Weights of a small GPT-style language model, trained from scratch on English Wikipedia.
Size: 4 heads of 64, 10.2M parameters.
Architecture: learned positions, biases, tied embeddings, normalized queries and keys.
Training: 739M tokens, 5638 steps.
Each number is 500 + 50 x the weight over its row's rms, rounded and kept within 0 to 999. Layers, rows and columns count from 0. Numbers have three digits each. The size before them is the row's rms in percent of the matrix's.

# down: layer 4 MLP down (transposed), 1024x256, rms 0.116, rows 388-440, columns 128-255
# up: layer 4 MLP up, 1024x256, rms 0.112, rows 389-440, columns 128-255
down388 105:532498505485485493547467474544605599484595364515481554552461541501485488534474498564479490475476451418512485503548490403535450424563496597451523552499584509462468577341478521459475486426586575438565517479453537475441504527483516638578575540501588554488415523450443534550436464473533593588447479563536421479483475520486495471458484524529505526575453427480518533471440503533495515485480
up389 109:514498432518511538586538503565498547572422591433572525572491438485494515465507539497453448470522521431435441589432394565574387443462440573448403473604610571520516496489557528492486482511583555554459522521468491414472532545554467618543511559470524514530524505569481473526512451509427500448549488473533482482562501511422494587465622512408432551509492552525504569569455492519491516508520
down389 108:547458610444507577486508493425421536569400490435461550447433500534577518567461512482507502484506455473512549492458448500505453540461550564516493435576481513506560435546486538465498504464502491514595539590494494511586370478580479515512523532498441425573609536453475515496495463605456483424523468551479608534499445522442485528557451518502506578484459498369547577400500477510486500530460
up390 092:508413497513494440497457582535531491535446491506473478490455422477543514417510363510426529562503486556437458457556499410449463489476519548506489555520563458545491456544589558485501521516535453500469513412554419515585359490469539429484560584505474531537588419459491562602522460515482524474567508542448503577504456419516479529433484458477512585479542408446436535468526443529488433486580
down390 087:529461552474575483594497493489483507494492512513505434501489543501648555543468486506509483449501496520514511589549485575526442518487415453564509495557473574532414522447508460454407517531579578393472571573444504514482444572480508557511530435483463481493521497527488414504459474385426528611457415618524448592570452509551492504479467573452459459472539464533506525436602418457473509560505
up391 113:466550450539521601478452525469518545497508551470517479526548525517397580413440500491468531544517513480435454487584547536479485472477468408501466572543578512564500578655478584613524561551512460560558508507466452435523566525533474465507501549417417511527516511504467485528419463524505505454479547499521476510506525436417543463521522498582527538573510551620518510484503524540586529503466
down391 118:560418522494446593500501458460499600480501562502487565571616453431599551450597510485476560475493509529470512496482482482527568492500467531582523507543488493474458529552486481525461544590450542540507530556553512532527462453525551450489533463470491508524410464561549537488506553471508492551487468448510536480656528449475448442555538446500523520556570534592591488443450470529489447462623
up392 097:543471494509545561473520529556531466506554472476534576566391473530436475462467514548545499549470596482502513512491459416448439474575530434479457518456435547428508475500520566551450534485503486518503616558461425429459500455428540492494554513506439453482458481479515415477449475490559506513407455497493452413555480485605452475554528456510399480553523386479541442483509395570567497454408
down392 096:551498594560596571454506466490521579501493469483488483421531519580505493480478485449375531529466492499488489497506519476519482400467493540474501512545539526561481575489474469525554474480523497543476505512469566569504529552572492441485586429529481425621489580445524495546518546446440605460546529476521470522448499446493497458565488553535491454436602566521583481460566575458474490573512
up393 095:505529471432438576530442500549414627511509466571516596498512526475348471575441549448500454464451530482497471497508447508497597537485433499518466543484437523445539548546544596480524497507457526561490565427552503450547514545547520469478450477508517521554494466607462523557466553443526469537480534456453462425590562526578561475471451533601533518451463487459542426459454416524388571548636
down393 087:594494425479527501522514408520533584465524443530507504447473485578394492545385548471452510498483331500541505405503444534474507618487407489550473617469471445442541537565461453496554545499534448451528507440472556508536465527491530451502451528525463512531469619530419459474618556555503524535437537501510433403461502483535519510470440413484536415494471477428455569496376488492491536572540
up394 096:503495420533433503446533416504532553469470500461401428531491441480412496521476491549586472555482615486531521552444502402509468494542479563500443522527485491639534467539468551468596484464510463532542474467476556586546587490530402533525529597523485478443527494502524535552496467579523531507486570417487583455496526513493474536487445544478431432481478421493510483484424450469493498484474
down394 096:561494520519454461557530444494499434492541471524511480515577591538501540544487463500448545475540478554490461521499485532465494516445500527497519488487479501483588483375403407491437539482542572407508537529383567495553470452452410466571518524496433646414441559478496553465481502506525475555513578530467527436463534499530530489443496526456482589537495489435462515448570619588407598598461
up395 105:458514504509490469501534549510475504440531486418529453384391412512439473517565594569489492453399409498539450454520478501492505445547455492572455486495506429431519483471448462507530508414509543502536536469473478533499463548521493513504519449516417528582460504418473456460558537483471459628467456456489443490502454460568556576481435541535559482558430578534531397510537440536485550444515
down395 106:500558392568440517460569499591477577532562577505601440518467506495422536449434493451481384513384484562492481456482453521479578480527508515468447515498572539500503446490555475441496501549475493554477512503453417443479513582481586430496578471398496588514472458528595486533538481485434505546502519514509461466491523508474505534473466478476539604546579540438499494493542538548521485518559
up396 102:530540527537518489516424486543446449531418525494553524554480531585510556473566543458496499522480535485478414541498486471501526636543558406542491425494452549371567538575520552510427459445542478490485614504552463485480550467500519497501479494441523528527408474462507501560515542530587490496571638501474529504449450463513559493548483500462528426507591553440577506413437519524525439460475
down396 104:546502523572480519457427521421602556474516581536418583601500501497555572565499474503492467509615470420544509449505496489537600518495545435388487454512495519493569520435523446463500539489426538477445486544430526548554425512496476510471514538513610478509480466464544476467503463498428463484476639545487437575480447452566551579449452480497498565485556454476569455479576403551500529500568
up397 102:456477450512449455620424453453485430459522545466477506501504444537559446467504532441541529487380543490435471427522484560513547541570479525488425474598552538536467518507493496548513594435554508524500492501582508510549445473495537457553557638514578467466465524495497525513545510483555517416485538549494570497461482479493414483456439461542416444419625421497412515476433543487556493486535
down397 107:531558459606542461514476566541538544516454415567537525557486459569441489486545505518551580591443508440541530467536474490543500425451522407555534463397506511525546519434490517402467462481514583484533541532437554463549428528505489440468503476476552462494490430448521527485585581504527542565437471555457537486452477467675478551549523389518479489541574421609589596484483523429528480529488
up398 106:486566444490503467469472500503518549486495617524549552394421384544527503542548470505465515441543527524494538453446497423481424490607542590486491526546423500532441606446462527584464472526524540486515509442492580460474507434495439488532458583479443543453586533446521538518497487447545487552536432500482558498460540588491528541532436593537556600440565423468455409464548574484541473487466
down398 104:571567458469485531550601517505570559452419447523596441493424454498550463453606406508496490519504601433554487478539543468482481507465524389495459576463457455437473455544428592403530574498508583422502432498493389514496455509427441473526398576506416495510430491444494460535482496438540620559531516492593510556549585623524551493505563551548525500476537495483499458491563618598516434424437
up399 105:486490470543556501444462569499421411444547551522575554486529514459521436559546491438573463512402565544547468625455546448533399553487413530463577503562527567537410423603451509508484584518458511508526434457436472613377545532524492421498530484556504533584496526478469462444403550506552500506496514511529514499494480600533474427574492514495498575373549534527453443492535553550439401473532
down399 116:521494532425492475564445450536527431466482523413570455408536558429537554571540502544430504417505542521551399538467578504533440447541362429554591499566521540547556441545522512508464550508553447496465383573531399572419407462502471546522450546461530519604436457515537588463474499536479597462507459568513586444555521443560485487577552471522453449472490597567523472547440458538423482559430
up400 105:558486495442481480524512498523459493409522469522479496488586394432524498536552526474479429490633413481568487522519424552538517466519481451508522491451569586507489529545423534479479591473551461479491455477572491592511406509442522483477433468502490440557577402549572480520494514508446509547511474433523492545526510576474553465515575470567490453569488523475546516540499480514462462475485
down400 105:485478582501566471514601591552439439357559517399406538559521496489524555426484461519469528550578465515596417529532516539478496481532538527437521550576553545542497449434571518404457545358517468458477505458496554576533494505519430482460381504506522441413532402513475423499559601517436440494483504482567523509542514478529516350470534494517516461471566539448419521522530460594515535497571
up401 103:546566461515511321483475460610523512501468441478450570565520418381438508563500441524509509533360565536475465435532492500559452438552473482474524584518567461474451439552520471531486409447571569465496506489560554603501483481495501517529546506539475471554568504579454628434440563477567511479560537504451375416367511469530510505456455461553498473597511552490480479537473483455423444522538
down401 101:468456505493511565540593500443459559464456430500487465589502535578506560456459519512478416429558466499466473431575508496546572402515533574415442509599547383481563514490436543477536499525430656512464487558468502463479544540491528546425531482452460537517586507469591479472474501512513495563410454482494551571617415445473417497510481444500525502520518441565586368522560510526463470465445
up402 105:518497354480568503602532462579493442448443471483408528448428528501497492532495505475525483613472434597355543502456397491477418515501614499497506524520565529510477481543539556466572459467476504536483581540477500502592450467518451527501446447462483555581553452428518524452520522495494522478506492457556458460598491507489523469505432563500489474504499536540459591560473443533406533483391
down402 107:503523560484587509442514412437519447442489518479420575474438501468484501493570563554496500510557482560498471446524419552547401387539507497432558465499507492493520494461489544469466517545539523432538426514534516528547534486493462431487507488581564519551581564458529501447475499439462548415508500500548487462603444421498459422532532512504561561534455505463437543592429544511370474577550
up403 101:449540510536535554481423452500445527460480472490445479490483513477445488486503542419456464515533556490507483454434384462452473579496419505371535579589559434471488563561545530409533470369407557497406527315493408473496538534503520542495582514470507524565533446498503570525397518446537507552553549463565501526520526462547446530517453556413437547429565490463544517500558433378429569633531
down403 102:439513617400486549494482514490438543539488484518522516499517551520447450551419510478442463404549528567581468539467488544529509458470507522457563471501645475538448569555498532511457548515422530483536501529450490455508581400556443492457440478441557485503485483478457476518470500484609563442454480496537492510470515505478435483440420468506521450492561423468520516506497506464482667515423
up404 105:548498529530540533429451495503582557476503455502516582569478539500441494477503576497649430482487465427402526528495411539456468463530455553541480465535406474476484472571536524555557404536452516592590495478463507594545428561546488479529624539501564511525514513502422442469505579514477423490448540574475438497441570607509448533484498499462528473465559535441527513454505418548529505435483
down404 115:437468579499503390508453540487458483398429497475466472592458490541491523594554544349521448465521412585588450540511514475470476568540471492536461484486530494519532488587536529523486461464447565484417501565478552553481343451480589496419555552494421465570448524433531421421527488508468497458566518479449601502514515546519430395485500432415596492454563508512509422532511539445613539563519
up405 100:463417498450523490527442450622507458479543456471523531520573488449467427498540509468540449518461456499584434527560466457475466390487569587477539504471533591495415531549534503506427471502515574538479487465571488394477495492527472462502507520568467529472587506503489481507541513544502477552409545560445322483499553511503522479520564513506514546583501470513476527476468403505455526515517
down405 093:471539503433462474484450546518444525588479521596554449508548504497462556517465560548535504543593470381562451552422476530520459568458531548519498463518573467422485436657603542504455519523526433427418452588565519441527497461518492602524492472566462569451494497474495535472511531565541380458613579538551509541583549477555458471492482517499474463465503496516601572492472486581568517450510
up406 101:451427497502508518435508464555490505581383516543491557524515429524520558637567539484489369452452458493499485477520397484550454530518480493479569438475526473457505488548550454522452477509486473611505459482510512465519525580463436558567577562523479491515484453515562442402532497457538452480508469436450582524546495476559500514560454571511541543425501481560501438545540307424510509488468
down406 096:451533415537535591573525522566490572527539408571502483543551522531467570367445530417426476493457478463570485483533402496559509536467400443398465472579574505487471555479468524496416491566475464521523400537427493526591556533560423540498451569455475506426468547463582460512460385430516478566529409470552452516441500612553425563525471539470501529482494506512449462548528448495493500512530
up407 112:461419525466529536447428511450498468470442519441516536546400467621617523404446515524482564499511523573635486425508481441474532519548564422485540476512542520540423464560493507468476510564393525535587490436524443514509460529541489424349528532470497559502552474525476496527503536431596402516471442510402452568554543514539414534499496489452498422506456520480543450474435494554527425503533
down407 103:468464499431551450498569606475551501550471510461413539522445483451443498434485612452495527531493507574483439486541461460464439487560454469490465449445576471518524444392527435481456492474398522521539529460481480564489553483538527525517490561444543448491545369500474533428538495477498576484441456507454484472540471481490492509603468576481514496448403572524594500491506527530445416440464
up408 096:490520499511473595495580478537587445543521461508510520554493511419571518480453528503558316602484467471441483480484456451556394520526452507477555426597464497422400509464490516412525430568545459523501509563409505450501425489521588565508554468491462490524464393526478387532585386481497532531522430516506519503524490468490556517436546555513586413490506450398534486544440496497555506480501
down408 087:603560555540423482485496511477518479492515506567511515436563501575479497571458543488513578533595510534528543558458485567455544527536422529534539535586415438498482414520560554438446487524482472480440480499489476419522390501540447475422460536513428441436566566536512617469419497513539376518410503545466545391540476468511506511548578480512528488448536525522478561631543463483477484496504
up409 094:570499528499532397499606456466494520513522460530487548479505564487528513481569583551422532486472486403506387441562456515478556535503567451502423492509474467448458531648446402469466512461533530473437451513479526458413533422446522516469559539541492491490542564543545404450504553517487545530482533505483559490485467631550463424488440528476517463516487639477475425403486489417489484517570
down409 093:436493360568488478482475505552468490566543539598556554457511586537570484566492486469491473568418476532530495490571528518559493467440533553399426518577483474461522505475457513574521549526592542532414517505535451501485459503460421557465531510555521509478486563490552539423444493468561508609496491513549441590543602461553520549467458564518599438512470514559471580508438546457469426501604
up410 091:427459479437522493521591461361462461491508487578633504597473494516525510493390550601571475471579526381495507493547527463487560452492530567456501469550440493516542496567501485441486555521545467508536564481518505566481524546484489419551487439433422542547481537489557437444471519484521408442488432590501430523559550419484514526524514528531611421553422539499512525424490500599558479443517
down410 085:481456474562499554476471500501513568513510562483522501415510461544552509469491515500482507456426449487590497518410451483487590463433422493445447529495555439510503475496487513582528421545445560514511583522514468359565490485434574463512654500514525456468536547461616464455544470483534549455540505538617418508467476542556489505513458536447416484507472476395513549375473589451525493474464
up411 089:590490523582561531542512402507435488349503514440519439484446492509442464534405481530484472510437448398480460549530457494503522471526477474601439423510544602426479410527457524554428500485578499490533478498462518473457484520525575612477586427486501502456481466534519459503582454540459522520555539497499532534544502531521539465532475499426569598464583465573593432445553366508582408554490
down411 091:470522510531512489528519465402557408518533546469469414582449491544510657515549511515557380508566472568493544378486424520387479544473500578555474377546586454521422478462543498465472594442513573417447512500574604480463397448514524501510453551558454503447485519522472562513483569437519477574552461547498564481548558450508536519558440471493459451456450541552578594447521536434476527516488
up412 106:386456610557479476529437505444470458518512570551534510463534508535511532449424605425534551478458460510483456504476544464497527492510486535488491435581542431489529496535524527611510493494525413515490498449479589500438442366515492502463483572479435506489515514588478480502530506473478491484525566403583458548574597489444499526482525607478526487559544481516465448505628558488533425524521
down412 111:447499531560500472456483448477516539527443517437447525535536545427550583518455517545505458437520566523450468493461471575439482531500515519579535461513484418582531476611458510484472546544526480519496471506511497520461623443523489491454434431520549472591474475499489545450496524534420539494454547508468452534451523495599417594616532584443451556498540467647557351430520516413504595446479
up413 103:467600527544551574450510465473429541375552567441519486434451473594473415602451398493590579549520504507477505436531574429500506528512465494494439447520591550494464538537461552543571563564477531561563542510478508500588506550474450421518462476532562499461507524471489567444426527509479477417466483524520545473522507463528525481529586554523573406536533515404559518522533537487548490471462
down413 099:487498549470420442533461539548531515483552508477472540559452480453508446392485490546481535474518503516525496518503483545541422493492445522500468547492464521439502526463484513520496602407448478482454495540552501378503542455433460502502553511561454488523529497491555550466487453458523502578556482557541639407455508459491483401386474559487519451445425487508570534476561505527528429432497
up414 102:509590538545599553520554441556478482456433517422369435489534432549512484534582521545554575530550527533531595502506519452498494453488534431566417477605504610418487529522531506485507508521483529531510415486444518513513492417499429441415531496455456511481530505518593543481478562510512545503429430455572495484523519571569479386420449480527494444520562540491526437512487551504486529412470
down414 103:501524568446489513584554499422537413497445441573578466422427481484440442530495437588572475556426528522526533437549454517552503398529466525457495561549460504448538470387446531567535448459553480506571509564540511448533445442483451450484495502546503605496563496578414464618558460560593596508506594511523540501438525609589480486472559522550543437481481515392504463558409529607505439510484
up415 101:481577572581566515532567444542463544516490518520519430465522546386449506564547550425534433504472425474416523482570553466508571505505445461466533392454559457513490547524541465643535467436422454457507515469451445600430572476551459476543490462448578566427463487575462442501457476553506562546490437506460512520539546555404524393493452524358589359497524534559496527499444524485470458545483
down415 097:459410545499462451473546490465543454539449526476547496507502495610519511504421453512526526495486421534458512427552500468475503520472446506493464523500562380507469429435560554566504503435471440586580568537478525439465486399555486417520481516494557490449517487468501523497572506538536438556505439514449472477434424586537512493501517455354496499497522560447456442517494474432456573458499
up416 098:496563573548498442544582421509441532503473522613564625493475468455509510497486495564500485530519534516521521456455486538493498505532551454522452431379551427394487656518469499544598505497556402478517553529465405546388484478456492474539575484405511441505485506606511527429464506373601490552504568552545584488495502485525514548450447461469430529449413464463516439518601475493479477477493
down416 091:481453419502631591544516554518514398589518507554511524488440475444530504500389573468471526502408554542518491586548459509489529459500424498533447523606419545472558388525448478496417471463555541567510517537505523432486506491470535467469461543508444448558530541483566435461515542513475447493505519467537538429546572513514464500544651492593535474494485563500500503429424491443535486508472
up417 103:501443585478446510566415461418459531513517553450602502455602493476511561496495545499557453533532470436521453491538505458405643457492485523535440459544511577495455581530440442500479590462536563541559536440505447548501548453412416521433532508544461585470432453474494560462511471451570509471529555575467532519561491487581462513512465571520609461489497516536525527540489502413499359459400
down417 101:577537532462508369510490562500490505490477522512538502582518474582485457480501501509504506434573588479487496449461510511527558394502535531543479521467548580448493459506443489449475572589506580547442596471513451389521480550451548515510386557532515530560458511503603429425557536556437527433565517524502483520595548559474564528528420417396454507618536480494577435420545476472531541511465
up418 099:547496528510512540432515508521498513488457428421484509510416459479432487471584539452471538430493491416562483437421547532538491554562586438521529479464535476539441559449507449469501469441430510509544464434563503614442565481528513526525562505491430492558511565588536450533498584488509475519455482445552485580510526613481496444501500446450592443512537508502498464438456503445522521477425
down418 095:590474511424511546482512528519479378560454455512375566527471558441509528506511559493546486451520443527505476405512538450508475474443603549454503415482503478525585496465511434453576474569398483549539473553435501556566535460467575488513523421488555405429428480554479518513522568474503431521492573478475521434484529550544476500490448585534528566514455520555530527502467490403489478410498
up419 101:435538470560393601554494478555490509578515507514506509499573453465520546491548616402445386496443409483552509448467475625479550478579458513543463488552462497554463479586530460519393440473503490538534470473478471478551482555465439434570516609448516511534507510486472493567521532459493460488477487510468637383488441463534445359535501550479538516486532400583432456424504536475434475460533
down419 104:542513493499575464516529505470553518376527528511466497455426510551531421538444476548407547538547470508476549388554533536565525485352581519454552433526493488581538542485465483469502596506488531392500530610497434398567477487598416475426528444503515481589489419471457611495588555520506499551477470416547568494466479467628551531525508467501515421553441429509430565511472464389511525507573
up420 090:535497543471496467487510506532518470472456487448500534540492588444581526508533578493470408577491493470526543512531566514449486532447469524544435532553535494459444492480521529503549615484487546582471503601520465418495423532522521451519507461475485546517471432478502541546499557560570478445413478529545479589515441540394517443506570424445441574482502473557581546517552428487497615490483
down420 085:489462487452565515481503566502441518500488549517518480502556480436488495513462580498473511492535542520519574473507511445508489586441469428468492441517434544506401499518411542469475550522414461388451484532546471525501540468401514517450534473499478504438492585580541458507529437460478444473503531511521504506527560532582589575482486509485482477460452526568539529510409576544527460506467
up421 097:460532415508459457649497566494373442508477446451517501510434417477621525513509359473560486412508599507502500598478513537566534436561403586459496582474478541518469626544540491581559550486555498522509638548433497442476489495476513618519452513547496494461500421463550578542470496440541558537453467549509441514498407506510511440517534540468422663528525571442534494511539487513466498507556
down421 090:491479448482487518541510583429444437521541477585407507562511501367519489480419600495442581451498482523487530435489459530503471575554497468419465574506579530454454488538474510514450584484509539539571498448547531573526400490541535504462486504482515501479582455514531565511492445557529470500563510439560527462487496491491458637474545534500538482542418567525471458480529538472391487552521
up422 103:495564516581474586446493543572519461516405482529523454502591546451541480454541508573519374564476572595516464478445475503482483478539495534506600535522620551390446481492476493449519527476446541547524508570466494506550535511466589518557446411607548578556535457445531485595523485455488500567515555410509513446562473482536551506504532544451478436483517535552432463532468543423492552515506
down422 094:497561468623549464523412582560477375493516488604540485462501482490493553470436456580593480528485453568558540454456452471540415486484429532440562532526558537499518403457489500534520584487494464434484498516486514436483597514482545566526470457536575541427516473454533468540529391360467540437501493419455566493543442499468502473490566494423565461507511440578444512588460467492526504426556
up423 102:425425579433529531529508507501468552611499578428487492498550507441577445626562506465445573500509571401389548525512502517530480508429430502463484482568475512470472563493565576510496528546594502533480585468414565541568520521417513530455508510520473459542514424504453442549476592508579446561544463470516538473581534434529368428404490522571498446513450555412460513480424518511397483436504
down423 114:567501472492547406490558516491483473557449550423523451580504509525473440501520367393507517393472569436567501425498482517381511440512497561498505498422499481500463431599550525562519483479524430530425524396472497498497503646547560461486507499513477640505615449466595488554385503524523474517488566552425623480499530457538522426587419522452453490521560440492427441445566582468489590528606
up424 099:524480531514459469447482415500534515512530519565424503486551521483511451574404526488535544525541570459493462613495528455504579438534496429457490542510543470452483507529533512420430494468450423532503475525452503508441609416451471591445446557476427543486503509563460441535545554505538525477489468588536557465478520489562461485497534484493494496487459506537487491584460483515529489508430
down424 091:487534515513532495553425499466583465476521495591567602545532490525523594561482519523495521512587455422529573450411535495553498475515520519469506505457504487557512575448543435447500532458527484543555451496538496510527424524551433510479548519500551572452475404504540519518570582439451461450464485485620485473440520466528477485502440510579460404509539503594529474505482558374517512466591
up425 096:575480427541561516390516502449500443471547428495633517526510529498513493534482534452406483549486572429486525481449471594468482552520476529511452517440487549459557572487516508403507437489519467604556529487563485532509485513487567502429481530450474499594519473517529515537460527494575649438491527512500534513506451598518460522417546539514515502473481495554454581477498525415466373564476
down425 077:531546436443489576481520436617573524553521622469504530587447429555516466511548574581572528431491504564549470523502467526550386532476603583551486501505537510477455502507541511540555411475448542494493502492543534426469489493452519511614497449540532568444532499589468543529512474451486399525487466501483494440533554519581467487506529542591510492565453528497496496526401559481538446503388
up426 098:499403615468438559453527548544478566514418445484498519525514444451545431486491414462478456492505462513388500460572411458408498514474589548458501410499486445426543529531505492505488527510362443525395432413603575532426517513470563486537526375532408597543426493523420477454553533474516425564463576501427532544498431539487456495462523554563430454516556446476584428541491497474519437508491
down426 106:434480547454455548464512510478360440605443494487453532453559510475533547540497523547428481452472566556521577473565497521502464511591554405597454490544552548511505476478463476517473458567491570508461433404504537517515523439539538459630490558486431512467480505523422451467612506516515474567454517599550471526558469495499511511492473525506505510540486527397529525509458464545516454475436
up427 105:510534446435463471547422518477442463522588542498432486483541402516467495469462546429535455529519398523492517541507475514568533501480479515510475516508476495483559461463568444434543503463494517499514524460611451557429447502522541578405468545440531448565466488553386496417483561442471434475500455457501510585453461471573522429609523462421427453486507459499600407554559462415498537531541
down427 113:644445460489452432466436558525440540442519478410577591489427597446460545506454534558495516461574431485493503490558526449393562493511471530448488506523460454565579520550434513452554536459560500427453520503566570507424526470432535521508431479510416522471556505530371497484450505479449495478538507469469450522472556529497572475400446444447459523435440485479474563473472429569437540466473
up428 104:474502498531516444556527487423486419434414463489555555577548461458524417570493466466449549472516443471480542414487480517550415474497454483446539568550453424423479547534528503456453443546512428555501532392495557433566405469508530458478473582550533520512496569506526532526523537524523535540458513413464422630504561563575631538432535479401516470494472427507441467475473523409494536481505
down428 115:508436427463504466527521559523436495531443535467528486519394452565516486520488428447420490537532594497472492500501507514490489489532414491498469500485486522571515566474619467466420434513442485528462464517456532447548523537558517421459465571527402507484565519512562441484560589514523528483423479489450441513452572578553628508538459521467505487476568454523406395516460518508498485308488
up429 105:490538480452549467438429543472563484489430554598581524530537463647470452486504473378527358505506503478558543510469470468513466429576516431421442510492445543461486450543462542440544417593484475486488508505469440488471433529564495625516543502480462505422536522473464513423517529486485494427434518485507489406480520478530523434536636503591577544503538482608466494418475480453468547523477
down429 088:589463497427542463451531473561527433444425523474477506529542499602469572501507606496498510536507470485505463450595576564497542515477447549453532569404485486485497344482472445533479433399551401459557473521520413505439542480482528565531397537487569576538537499533578490517453519522510515567447540463538452447532439463479512524534543486443421458519513511440507606493537517461541455546437
up430 104:460448529449527554496451535545544511450574471498487511507600359509435549524504485500518498485402484600416509558490534569542495504479538487565514561444534450403453469585440512528438515456394584474548476553582559424575456450463538496539591594508515488486473534446525651426581449499429460528508541517447493549549515473472676435430489493470594572528498495477483508544480455575496503524483
down430 107:418549513469415540509576472537438533541490513520497454546531513547456457481424519484456488550484497632485440530570522508406496542568451408567517507411529549455379519591502496503577481521414591473488416519501525481516442500449523443477506572566495545475490470445504417434537491538448518521520525510495446477490549480471546504518542518474590535494564538520470532528451500433547441525406
up431 106:612512421515508480534437463491455502528597598517462464595448526482614580469446542424535514537468511523552504533507554534502486468424503526478444466469499509535491548551488505474559521524492519529334429516581431418480523534437512553486464498437433488420500455403525432581502499518456462500435575437523561493482511525449526386497462555534445476504459558510480397551521453452492469439463
down431 107:468483576487488483450524466508480386403471459505485455533553480512496466533498460557550430550550446419432503491605552522526565487476473465503489494454553514502481418547498529485468568480453462507350447495421482486479515506598435499462427534488448609488589499339546472521490511511515536514588513517514508522561539536430530350475511506554473497568517546480535459441485493451457503469574
up432 096:517417451438417561589509507477486449543483507494492517495452458548548425541438516483576516433473529476494373563505546531439513523511544572525510498520440474449388580461523503483507622502425578439492579508571428488491471560468454550428446484490544476545437462566405474520544481518405538440460549522521552415453463584449459490553539546564465500484559450450520428553539555546502508431525
down432 095:549469416479449446564480475490500481541523454512512564590516522497310614486495504593554550469474573484465486495473357438611573434443453529517614559457479412441507520513579465480462512507488468428517586619506423482510486437441470542557451518528433490524420502631521534534522487490428521507493627502519447515564522527586478517505482492502522473517588401545509611520487478466518515499485
up433 104:582577512490430480469498566467405540453551511606519452511428434495603521535465504432565604553618514470494529482427398539541485479484492440502500576510594493501418537509464521517493512493452487569526528499323541534533512467439399459552483553510411446480463531501532435495558525454510364489538545438523527541464544531478447482392472518550481541517489500486575438485519529447514463512512
down433 116:480481512433533521476464583404410520471494554544456495462520423464520579581480581536450500478499521522495494541601449409507464525482497539586450554461515525553485471470536545462597423462453543508513526478434586552544445425518515494445396569520513508405481462563535465612489549466548487484560502478577503497509453479455464548437537490550530560427533568519479555401498444568467561493495
up434 103:477479567521509385465536534484559497496561499444528441620460527409463461450481399403537581458433548519520463464447486560478433531453480526488456664504435474451516478515426458441569471463505527562476560419445468440536481548553523491534502492479443501542576471546439504520415546461421546495504496550523435518440541494419558535524540617543454429524485484550438544533488478472473506434485
down434 111:481469422567485429510480528446520479495505492632563438584523540476570547462516406389492508524521520504423475520485503480486544585487508405540459560462573478425405483536510519516480475479444492592605582592492491402478593559538513513492479537528499510491514467490408480461460560521481426478416526440554550419489515485543485551460500429484474421423483480455467516466485546491529517507488
up435 103:439505455497428447494490404508394500513528546551535497475464539498464447506501556503504556464531482504547470368464437521489492438570463483530358596466538465546530572647469497478511465501500495390472601514565535538532536460527518544444454563507505499566489550446546451590452566486517424557577475560459573474583441495498428485504505512428439387464413552542526432357476485516480569434481
down435 114:507571459510442405418469471466507537499539514472551475538471506439541434429496543464554470506487517536482472523532487467399536478495495511511530490577560467495543561525544500534513548519431534562533558423637492360523511512415480422399440490490470479474572542530466556450600516517528507524443531544522562415547564557512568499564529565508445508498468432559449540488449461534398555487554
up436 100:560596579505463512472469505539487576477422496545408511502505494425518549490536473530376512507507468523533502456543559555502442500531530427513526459510448516350474409547407544442514388566488617527432524547507524437577490533485515514503509542527475536439451476427496555541524418585524538574505472536498448501473533513459400535506501513459540514537488409491525485484432579523439539441557
down436 098:496531552497573549474534491520489519471509528470524492509516582521533531440431537477550528512620524531397588483529493417512453551464429577393605468453503441432466425442568520498485496475505452433598474559533559512462424447499478379584515557477452576532554449475514493466482534509397409526394435480463573565502541445499397477473540525527494518455607535541514570536543487510448520480493
up437 106:517553470514474513439635560534466484436520528524427450497544468497571456399511473439465600548539515492476491538485465480501495556446442469457528519556518462397452536503456535515594512491426535506465489503520483475552425395590489529500484480435526382491502585512574469534483537565590492553463568510432554483556393441472431524563530448555461530544443502463484494467646567574455506536533
down437 108:495520569531528575490533587485529461603543494482485568460494422440560524476496450493524591464523527521493507507433432462476493470561489487483544424443561572413586514421430491486456542579470574516478431521541503468529431462454561548503476539439453480534501530465468560492497464552444494493551490482497439516548497585585516561490517441618533522504479518564494450468555549584442605513502
up438 097:471491466543474478393535500434461495490469521554467610507596534552461467491438475437579477588421594536448521468519507574549504621492491382492477429506564456489581491497510506505493486534560525481535447508554547543555492487487479499461538527473488525506500499509518409473500507515505530458557501385570497566567465462553527498441554565483483581438490427568390620536449537466608541456546
down438 095:506471531596489488517431492420423478471494453512516467533439497518495519494499483480471512615488540531549513530576460539560437528477503480517530462569478496519464460491483510486433533558629553533523509531465515500449547516510557470437434584505584509425560605496501507609585584497536583513601489489572516491513488501546524426423538484533404565512485436551447453611467501516574444378493
up439 109:431558501523593458572475525487571573453506581587506469492494383526553448585552530510523522389498540530518474517478441475449521478454577547566533574411471531545463559462498546543482512523462470530436447461548483445558563493506545491511525460523522473535567452428530507556507596491452470495502446506522479468604403523382541480466511502519533570602619505531597550488448526469517565474570
down439 114:507500384525550492441506410519540527514544490480445473514487487419503463505426495543514502530470437548551569421483494435450521442521488545474498481430548515488463565481529443539623444531454486546479479402518447482516569492458485490512453421564504487520641473432517476545537567515492465473601497415514539483441500520494515542455477477494466475461493456541534488571557477543532450429533
up440 110:456594441439445407512432510534389560442398544534377415512485495532592561532462548498487527441560436537474487503511526485523459449604537573489562485505542421452474480488501529535419505445513506507492595519599501459472441437388515529471500603482546506490336467574497534476557465535544478543500541522559471440493433489565505448481454386443459503546465568529545527471501537444454493481433
down440 116:611584503529484491525524508460470654576528559431524503426443495483499552459602527474462541580451477536510523485544488492482528469486525489470583503513503485461531389420425374518536495456497507413474592516415518521513438474500511474483554600510516462400505523531434632541429535559515469504507555454478430543479478517562599529483421513522443486441559516472497467436444559440507496551486